Weights of a small GPT-style language model, trained from scratch on English Wikipedia.
Size: 12 layers, width 128, 2 heads of 64, MLP 512 GELU, 2.64M parameters.
Training: 80M tokens, 5259 steps.
Each number is 128 + 24 x the weight over its row's rms, rounded and kept within 0 to 255. Layers, rows and columns count from 0. Numbers have three digits each. The size before them is the row's rms in percent of the matrix's.

# layer 8 attention key, 128x128, rms 0.0552, rows 0-21, columns 0-127
036:102117125142128103122073128126128156141166135087147101149158108132147129136099145070151156128103177114122113123131142096142108141133107125105138170129104111143091129125115086110114156139169099114124151103062149086126143153116108105110124110135116113106129142153165166108148068080121128125126167116098118130180107138125133081164150092136138108141172126151132135128140127091145121144153
044:125094128116131077105127154078100135100139122090122125117148161125099122144100156090100152155145162140114159186148145071113076140128106132131146160103120142137092114110104132131110142123132115109112143093107108059071136099129116100139108134118117134100120098111169102132130145126109131098097118095116107103159078139148123119160150110088108132114159134136144120138124110109112142160162
055:125137124126079129142181147151160150143184125124120124118125163093104172141119155174125104142140130138129135137154065138160119106123165107152140077129128125134123113132129079156111129129144131157143132157112129143107146096115192117100079148131095106097182148142117130132141144119123159134134113117120113162154155103054106135141103095094114139152104136106099146162142133129128112136132
052:148111119146147129107153161145132103124145117123121144121104139105140194101091139180149101096108145155126112079126128155116125104143170137163118106118156167109145137156093121145120090211119139153094109135136157142117149115136156126159081179129108137097144137114142113116130161116112130140083129113103155155154116134077100180122131137125114104142146119116106167128124136109132124165111
048:094152120136099135168123108116117142133155145113107115156139159125085080149165162120124109144170103151159113151141077133145132124168140120090129125147112078164124130088139118133130118099098140114143130147171118122104120124138139106062173089140116113131160115178150163142132100108118140113144105122123129086191127121158092094156128102084120156130136146131144125132156127150115126114166
095:153082107117156113141117129105145139150103140116119139103140096145181076121141095091147123127100145112138119164150176102082108192115097109140118133126134130190110156186101125111136132086156112132133137139131112100163110128116099109151145148127155119147110107088159107105118129113095095122126133158166142133095123154167128102143119115183150103148132105116096109143125136148121154126143
110:153129090151066124173164122152114139113151131134139150132154133148101115147136176113175096111137126109130123111108106103151126125110073085163091114120156140134115148120145120099167172111136119144103093147146144147131097160171146135135128098112140192092131155159113146114140106142134107165143120126131154142158130160173136148115165132084120094123160107144114109142114090108094119141125
113:145119105120165135149133152131102159133135138143120120079156162155142138148113144115111095144143138122135156143117171156139112083112130111144079143067130149104132144113120164076143134153188105138118103149085151156144103147159160102175105146098128125160128136112090115110111099141134093126136075115129121142159138153110150159129086099093119143080152115133114130155088113153134114144134
031:169132113135112143129185115153138102150148174136160133128116089126142142108159144115120153103124129146120130099125151129144122125096117159152178143126133148171176151146187148165178131131111137093166152130129160121134186140104122148085102138125136117118132115153125111151135140183128129126123147128145151114155120142124110098105174141151181149139104082169129166107158121139099129132160
039:141119123133153126130107116144084102142135132122126098106092145126129097165129156144098142168117102140154124152125129124115100097156092175152095157137143082142132102118054114134151116135148114111129137080141111123100144161140109098137134063164120148104088094165137118143125111133161091127111181120108139138160121162135129101137107093123146100141107154086163100118126123135119125083097
050:106122142125159133094136166107135065122123098172152139150122137114090133111107165182126112079118162142127131153089133137097148125122139165159150117133121151139118144143121140101109105156085153159076128131130143104124128103142159113167096149120125160090125146106127122122113164109114150172110122124103155159124118134081110190101120161151150126134154110129086180127108117150116142150138
075:133112148124180120125090135108135105124083121159128136146115086139139102091135093085126163105145141112116144198090215108096148131126092148110140169096116132140113147123136167105141130119113118109125121119137120112173105129150089135153150129133155162148079111110126107130113133145129106138106126136140144125088100166180144133104149157168155113119144104147135142087113126142106126117130
081:131141116149076142113154116142115156125175122116113114132128168120092168142097173186116115139107104151117115106117049133150136100156176123122123097145141138085155110130150115154107121169114141148134125123155146145087153130139179126107072147126089119098159159139125161135138135112134141132138129109102123149160154100079124160125113127077096129131123152119122139160135113106142114147126
077:130122124156141132152100111142122148176110134106122160119102120110099120134173127113127076147130121110134123129114101110101111176117104100117122146153157107168140138112097082112100102085132149147140121149195111079092122139118126109129100171133120106115096099127176086082149122047095108114131143115138159116159131139166136107130119088108132137132130148108112139117133133124143119128173
108:127154145124150096116134079145147161131112177140133094084142147138119152170148152100157148130131145156119111093134110069110156110122140133113143123124116122102114110106127146126082053134133123108130098108057153132143118103150107096114153163103128158117058113150134176122146138169116136100106122131101124091150147124137136134132161137139080095136120139146122141125105127139142104144142
116:141131116127128124077138131121137111139116135152120154092137116121170154124127115094123125120155110108142116144129183153169126126138153104160098136116106136127099129145087132191122080105166136125101146143092142196172105115109107126118091129138128138135135148119125152124120175148088106120161146128123100106148127123068135119089120098148149165123112117163143090201089134124123115136138
114:161138105119123148143152140101173086086098134122099133154092166120155117099124102107128118139149134136138116156141114162089086202108108119102164121116160140136145119116086094147119128118121133130078095140151119120164134127151164109115113140118149194162132158101117122136139126117142167078137134148114110171149142135118098128142131114182134092154165127129128165119140144129113132158148
120:135158143104144141177159087089130120137132113131126131152146098114111152111121057128097141146153119118125111125136137153145132099120113132116094132157144154142117132146127130145143150128107095126201117129127156081170137104129131090089144152136133098171121097139078148130107164126121120126114117127128129161153140136090153129146104122184115096146152092199121133094099140085150147134142
123:132122125121112183095096107135180121122114106159124119162114126105118110104121132140141129166110129107136140169143151076129174160122142136157119144132138167144098093121078108160107112129158129127140166131144112124131136108143119130126111077186177101097124093144119153137095102112125183125142121155127150107159138085121137149150133158129151085095151100103163142123144117167135144100098
115:135132090141123172092134139141119146185126076122155144132133131139088132168162119118129098115124161111129135167101115129116100114103114108101122146156158155120166133104161137121119055134144145106152122151175097089140148111099162165160106163136155111119113106162127127153140125160112116152127146113127121148100092121116117083113137135120112102164142135116114117110089127166072103096115
123:116134119115087126146146171147117150128131142124124106123155129134139131088107128118138093164153199126141152156141142138078156097162154133161116128109117097128132104133132153103089154066167146150122158154168136122066132094132127127105153070143157141162112125119119132127173140118161112105145128051112134133108110109096116106126121143143147138127101125118131166092110126108127106137124
119:115129139110152113137120104148138123136120104133133121124156152126145101123136143100121114150126146152094159130101125134124181114126101098129174100204098109115146119182133110121105171137142145118090155111138103126083102171100184187125112108135148102146132099154121167168111113095175106146142115150113107145092116127144110138122149114139103130153116112101127104098081129085127127146093